From a checkpoint of a small transformer trained on Wikipedia.
Training: a variant of Adam for these matrices, 159M tokens, 4844 steps.
Each number is 500 + 40 x the weight over its row's rms, rounded and kept within 0 to 999. Layers, rows and columns count from 0. Numbers have three digits each. The size before them is the row's rms in percent of the matrix's.

# layer 2 MLP down (transposed), 512x128, rms 0.0684, rows 27-60, columns 64-127
107:515475568482593530550484545454617506442482494484527550490460519435440537479459469543523489521432485439525503528528521480527517454584501487491572514511569473481509522499537536522479484556495471
091:462476465472552503428519546494444520532478497420564486484455490567510542471522481470501499487411425518507466471493505447552543479556454515496550546515458501469453482500504500564465447524524537
104:562480556514515490506449512536532479506551650514509497540470608426479466503455469500505413504475475495533521452512558507565453489502511444575509539491519479548447530492476450460497473564444478
104:521540423544567507501489456513462536505539507412468491556497510516457581524426464524517493493491430459471595538525446473473448538437572486519431461522504454515520562484555426568494510517557497
089:535479499554515530461493449548541520529458479532540522507507512495546453504472438527500499514515522475572491459519510504502568541511548537490507549434478618522577490490493474450467396542505490
102:580487548523498496452563523472492523455513474441471504483563513501461501489474559520456493503514512502552433523513549471444493571543512484523583471520451517465445570457484545544452522493512432
099:494560500450532532522491459513438498555521547491524460532457512508489536484549534465545492500550463431467562510550493489458530544453454473519508503514530567450435474514520553557486521577470548
114:471431490500608504569497563559464560428511436457500520572492469503478479474495500554497494493479470482465598536555469528550543509476464561479503460529501524457504544418506494540504539481400531
044:476451533460480580405468449556479515533473455501460525462500495466475501517591567524514548556482553488511492471472509534458538531545465501467486415480504535542439498463454514530570532463524494
094:551489453497517448474536545436514450428496491529541536545431493456498535520513514474529496421594538530477551418446523482585469465436481570485475425464501538528567484539481431473542461516467447
100:466498517487578440586520456432533502522459520471483513443471495454507461490532579494490516490466484431497470483543512509529512524470497550465532510433552447438470451526509461473526577469476608
111:566457500495454502559448480513564486410504509566549523561561493493487473484455440530401443467463463491481532473453466471510468457502555460488525609453587566516456475581433543471485423505513474
109:543469514519514429622471554544529497514439536498507547480555561494569475497462455499479552451514536413566463513490502530480524437502457496486511503502450493504512494422531488485505543486502482
114:469490476565548489483465528463492413515473447478478486490490528461462510565431484490537525586473540489530497438506519538482542486557489450500582558497582469479537453506511463542511616446472516
100:535510477449491485472491478461514476468478490463514487519488425515405538551525484570548534426453538513512540494511456515524464542498478516474480516474500520498543566451548504530506500531482529
103:460552462494465498458496501512446582471547464463488553446498470567530512484533519448488554441473524496495520480531525529549482523539496465531542490543587500482526508487447529522410436513518559
119:451493485565527481526568505503550504527496482451488450526476576463470467518452434500464548556501457485542467544521467448513477440472555487477520425520393508487513544554452498454551540499418500
040:492508538479511559403475515466548481501453529470484498487479556568427470465448467513511509451519464513584463511534483485502528552462498502512506556529516530529548520472543485492452517443413487
101:553484465461551529533534554473493479394554493496516467507480529571497494449521476582550522463433490487476482474539469516541546462561523497512577503540505421549524460462493493486497558471437523
105:488439484540441516447512453464506557562451488541567452524526451461494526548519459527468444481436468583472497509500477435483541545520510552523453539484539475565443483520486539512473478524498522
118:524537512491481434513572503529484535508542450489494537465555437512460522464455528439546521470443441487528440567476482489466475508450491439515513506548550464497519576467514530536492503431507493
108:552438504451410498485508470461550420524500477505430491515525518537480467433482538524566511457442535566579491503532526469391544505514426490538574521506512456552494538469514534532440517527530545
093:513531496526610435478502443484522534577540484485464442432497441541484491500542523462483512499439485458555445555541551555580468512501526557502520433456529433502475535486491489585434472560541467
114:478490508439538461473508501419499495524498543500528525498466484611473500527582457517508489585502493525451541489471521437458471492450487538541483527578507468487487499528396502499520568548375486
104:507568498405495523514576524554556524500550491470540447540515520419523471454432524449535483507466487577433502494514521492530470477527427426533531535526438463554442467416479545551485558557495507
109:458490512461511549491465495529494520476507517491490497447517455516512534533548487530426492454455491618464435522510509512444502504513568534497507573474514489396545511510502458611488448587397498
034:526472544497443515541521526474578527453503522539491596489547496488524570473502482544569490477494517473465501470457512513438499506523479488486518529480543502485532454482469479450516490379541504
104:519462525475466459414386473474471489452502474498540428498519516514552515526467531514491500462432526558562493450518477517508572558448522480505477456452482505462528477494533503524539469462519520
123:514555487477427439521533494432532441528541546530504445494509466498493461499522514537563522531503527564501424577497560473469572491540480543506482515548475542578503511516483490486475502479458458
101:564537520462585540523504494472430485461505523524468510499499462533511508515513476537576521482476507489504463465470556398574470461494495409405539546489536500487463483556545500551439581480502528
114:571514493507496402546539516446489484508529487484487511452526387487551528434505490446544493416528518473501512500593488523470455503424539552552464553552449469437528546501514481515475567510528490
105:553483589441581529537489506488455520489475546597495532449490484407464496535535519509541506485570495478428541540485455493594467478529471516493519473509504516484569452524507492546454442535409552
037:474458482514521469502433525432570534537488455580493467449511565515464528523479491475559508594563527468463442503520440493510512524528461485514482447449519489488490457440457485488460537496555525
037:516492532453454482495481450507463539455524469473453483528496446521549530505481493508479553508524520517444561549546414556481469463519523464508601539415512507375471463477532529549484579505440482
# layer 2 MLP gate, 512x128, rms 0.0706, rows 28-60, columns 64-127
100:495546435469537515428452543531455486526526451449467510521463521457612477474503446623468552481460403461488519489516509486526488508512420548472445472492463514462507482523518529546504535605490543
106:500513476463507541494499497497470502569534468491486478512490469532506473425522414527477546485511419465459524481505517525551464469509496526404560458528478448486465530513585540497562586477579555
105:517466450497513502432490563517420529546522533520438522505525487508577504435538413514465561431489506485447491516460477523594509471416496546481469479498454464500539508510483448498532540482571518
086:564459461491513558473479511472472436512607466447454475472471494504489466448513489522505535434499474515442555511516503485514505490457501516484462475470540500518492562444519484479530529539527523
109:471468517470554564543501505458530472507557473512408438488540524475601446427509388565495523428483462427506514545547471490478530484442450523415541517508577525438481522475537511521528533580439538
096:495448481537500584481448570502419512459536514477489495531549588506444506510490499500528500449452515516498459522520472474481521548521512540539464499525509544446512463607529484518590502475532529
113:485525459494487475510451571477507501552500457548526484518387425578463532469542591539578545482493531495514505572550499475469489540536455515460544443478493479493512517487497444580486506432463465
046:488449543498555489507478490515478467522606428434424508559515426529529498502488559577517527414517485515511574506518528551519436521475500489462527475526547484491564528465565475560540569527515469
095:479471466566503455566484533506534493540492492553463578507537533525562490426498513521447436491586578534514457557564528442495487550519452476388521442427538488482486495494532493464560560487493529
096:527462513483533533469499556552437443552547446539485503488520526499573534562460453550523441465510518482515523537482513473508489476517486552465516495564488519418518603520506490459478478557460464
110:445547515489578480543420475539509540487536509519493513584414504505456526474474484602556489456557446448460543498508568550501489547479437514503514521505463384520549515456523523576556511514473495
110:463490398536525498422453490521487445506523458536496558586541460580523547483509513489466528498497555532481459533499499495510456521515524524423578444541539513517475472510575547509490497462606502
112:515501555523536582472459485454476432512523501495457544509561566488510447624432532511507443457516483468478544436494471490476511489541531553428592455544535484503529451520580475466522562517508487
104:525490564574509484531417532440471494438572523556492518613466486461486531503470539499505470450473537512572546465507505455536515421483540508437516535481512523423456534511471484496554498476499491
111:515535485521457493505537520517434472506487405465530510493466504559529465535524503514472545487492581544555514524425531566516479469485489492485521429485577498490505505503516523516485534479517535
126:510493478555521490527543516506461522521501483502500541521514510435483543457475553539465485493511538537537505459450529504480461508542538505518587512474534464467492526506549519501502476551482453
045:490444538476522466508487536507498466530570446524417488567511481536487509460466467543485399408528500482469580471554464512491442545482521484462509472558551466472522540481570484539541553504485463
103:542500563496503566451475501448455463491502498576458480510435469513544464507513491523570496467530419450517514461447546518512502487479539521488492546462517502447519531528557443542534563439517564
102:470549583577511456480514495521491485460504520492470480551434442442457574524496533571483497454489532510486488527468511562484513497485508494514497480552470483521526544412494562556489533510484470
115:539409509440520541486480516498423463461561506558499473491494485555605477488401495544511521417475510479595545557474515438480495554466478507431569472487428506456528526472463472519498512514539546
105:544477505520547568456421543479430553480534470502441549506564556462569450539438494543557500427523446492502589509529525475551503492482532471424446535509515494528553533477495516526477500530541511
097:446454509505505469539467543485524535526560399462522458550518507518475504546525502467483504496509565483526523454518476483513428514384474573473446493517464508461548533417463405522486485546542466
107:463537507532530461509530499522534528500492513434451459549598478438511466478444494568469455446471521466548529500496491507513493489538460491441463494529557450477458570525502472528526544480527480
107:521453496486500490546487598511442509501549424482488487493514498530524540498525424542519421463468488505523495561556474491480531536475438439532463535497624541476441483466554453534519540479539496
106:436463457493533572580457485495502529551568405496480520538504495468482485488460501492463540456499525529469519484537460519452492524464540454503525502507528485427476556444512480444552460528414447
040:534474524493559530530476467538529463579563487510413458535516451499510454513491450612444445462540525481512536539544502514504470516478500542469484470538531461416506522437579495522519557538526396
103:520459439484555613504488444469482430551539522493524482575490459498462528468499474591438563475509442485486510530547458457470461560519506466476528528532517484520510467487627465546521503513488549
111:490433485486510537533515537514447470525498458512450465492511499562502463529475444492443456467516477517533513458475520532563481521451533534466502491535566547452521389434529449489514516445559472
101:493447499391564556462413486459434552525522456450484507535504562445495489501494483515551563446490452420504521534493508517567472560419478600477465521485492523479529493469472531471508530457532476
108:542452518488499526465417530458457450457612526535508506564469572481479429488440564599466550457459423493513503508505488469529573492524563473443596464560450511469515498508555486496553465510478510
099:532445543554517422505411482536441484560498454502498494497430453489527548446552483545560566476511507466548575457478492480524430495442476456500493463540462466474484531462509441564597546523505547
046:496461549489494482492480535530505499551595446448478501580505437504492493504476511542478514460526498478540587472548494591538448488456523488407530495542523474458518523449558453486529544492470438
042:520429529488540517480478537546484495477556441467458508538479430499509492455493510569525489434504526480477535480555502522460430547490477469438532462548555465460542544452551449547520533514476477
# layer 2 MLP up, 512x128, rms 0.0742, rows 28-60, columns 64-127
088:494537482488543424442457559527512467466470490428518594547480507440519518498446521559461550481483475426490505516499526475525492555513434509513456478490491480481510460579524504542498583503472553
091:459436525560502461496473529529531484451499477526497525484519499446537514560484585533589482461522480526538490492534450501485526554511468483591464509488494542566500500452443431512475491550446450
100:502553482406472480585478470509536474500501494506513425452517541522437465585470601514584456535515447514558512507481483483379515503489500444523452483561578519488483534473514521474487509491480472
077:553519450507499567491473487506464444487550480477491453437513504486472463451533449470516533471488428541425554557474519474537532510491558509554462468458482514554480555446481461482593491474527550
099:572512489597431478566536534549556462543530470557594562512464433479417497453501485503487502536536589528528533515459518493498538510539441486503487454467531501484455491457512487481506404494566491
091:509543591427478461455490500476586460570497471511521490496416453519519493504547476517446471561492516498528501472504485463513478447508526477494502464489505542617529474421472570521519576496559459
106:521594537555517526473485407539456483479492514478466566507505497493501564567553469509453482511528444498444437424523492554549495476526580488540486521499532481529484413522498609439439505531477511
035:443501474413439459547508496529551558546511451563459416500468475503535507456542496560466481542447531520539474549491624483472496500522522533527540597532471476469521542455576499506507624532512516
090:462512482398537514500554491500462566492533445487501430424533525444462465535435540522446532442434492513447506557554528537524528511420576473546542482552496520544516466502472461548436466495555478
086:492474472481467548510470522443551487468460540418576485505483471488440497447506511487464505499481470471466495478543486546508424425498477465589505537500524513556488418428515531471567509440543512
114:519451588536458447465530505462564524496491454370497435476507475502493479533563622456435429495478543526539517504589420490472490499526543542484514523509522593505497536510472503470473546476475478
104:573516531551466555504539555523411436514489450486502553511460426532477517569439516505516388483463458473463490481461474513501530471514432530496516554499534558552558436483516458480566451497496608
116:542591579458492478555529506462530486533487516532449514544477486463536494459404529549554572503410478518505462496493517490479523424558512538505561529546502518485387498469546523503515483513469541
097:448494410497531480445553553541501541576482538540437491470495461460509456432524464498500584497545480491491492553548538507544523574489488483495489512505469468534438461508489468537464530434530488
098:502453507517522500531470444500506535590520534602458509502458514497538546426534452515492511547546415486501462472454443424527598530503538505474495461459424454519467462439519490482557526522480488
131:527530497531504504530526436442468457488515491536540511490554432457443558481493522516552502473472538547449517418480485544497487482502441452504422554502512459498565455549528422474467489510558416
033:473467505512474488582440452412553513549483512468506526468499446453497490480470470559488436498591511466471491549513473526504490475532453541529453476537495498496511506429414515515586488484495450
100:480494473543479453509502551517550543534532458435555487505590497479476522459556493483447428501449557516510528546531483530452463535522456440499485520541459450517479496458435557498441436546496423
098:497524597589515473513513446464433475461474513529519501513460517456427521521477567547538514444471524501510488488454528563479519493520525425522514511542433465509513541430498591589490455521493512
123:489469447533528454633539479564537472480508466522541549478467489509431444502558529506491532556565516537472469445561477492506456445456471453487527526495556500508459532473520474454483440492535478
109:424526567509481462515605452477499440497502540489516491522511510493425477493561493485477508502504531498428446454480464556533385507459461514606481425536443555529547439490487534529502532408484450
087:554553473430505500489575451502429435498493601566492549496534530472550487461481400553533488518548456515439470486448427557485498474533499470505526492470513481559527463517505515438518497459464543
116:471518476541503427485539550507512565548475539477504469547522523537475479427461505512508491501426559508573533542509433496465527559534468451456505550498538436513430585520465468494473510442508499
103:543481522503510493585474569511420536497550464497535505476596543506533565519506437502506441500546498503496445525542481497475484456513498404524427484528579516513459504508575417495490527458513462
107:570508577498479443435507528525477446440476575500485515512471556531542516531549477511561473506544488489550507506490567461560459435505453475466512501476454472550526422533514480552452542472596523
032:436508536537527553489449526459472448479497470500493541468467491476542517553484435495545429475440398486516469498475487495481439572450588501511412491485479467460552435494456513542508472424493609
102:488468414460507631544561418424508449576502536495498492501515514513480519490497471540448520497511407565534489525521472466462455522540483446490556525502484531490452401504571492500505491561555527
119:557529480456505517532556455571470437535553465482518518504531513516500523443465503499541520431515493541590503460533569400537486506463511556442505555415442512501500493522515492473556508465578571
098:514481517600438425493503538530547469541499483532507495465519383532499478474447485527444463517511470492502515529546542489458528501532532479535521408520550465490512503547533384529516584586478549
117:445588465493472453551521570548578567524451483462509469486582479502500532486539412489519488512521485518495503457515517477475470514505432518517399500505507453505452547486480611510417480513474448
097:525472543558498399526438474552470484564476469471508426481476469541552524464535544554556525505488481533574482526510480472503424517467498486524504474542418475540475562492534465512546527531462580
035:488524536501526541471597562517465496493550479492502494554457507442487608482560499493467574578432539495525451498474454548522424516562527497514456391443579493458517455517462431471499573504472438
032:517457474520554481484537518554507459541503490557483527490540470351436498428451511488570479538469478542540520503514442495542485452518481447442465507530527489503485434540458512496497504510538511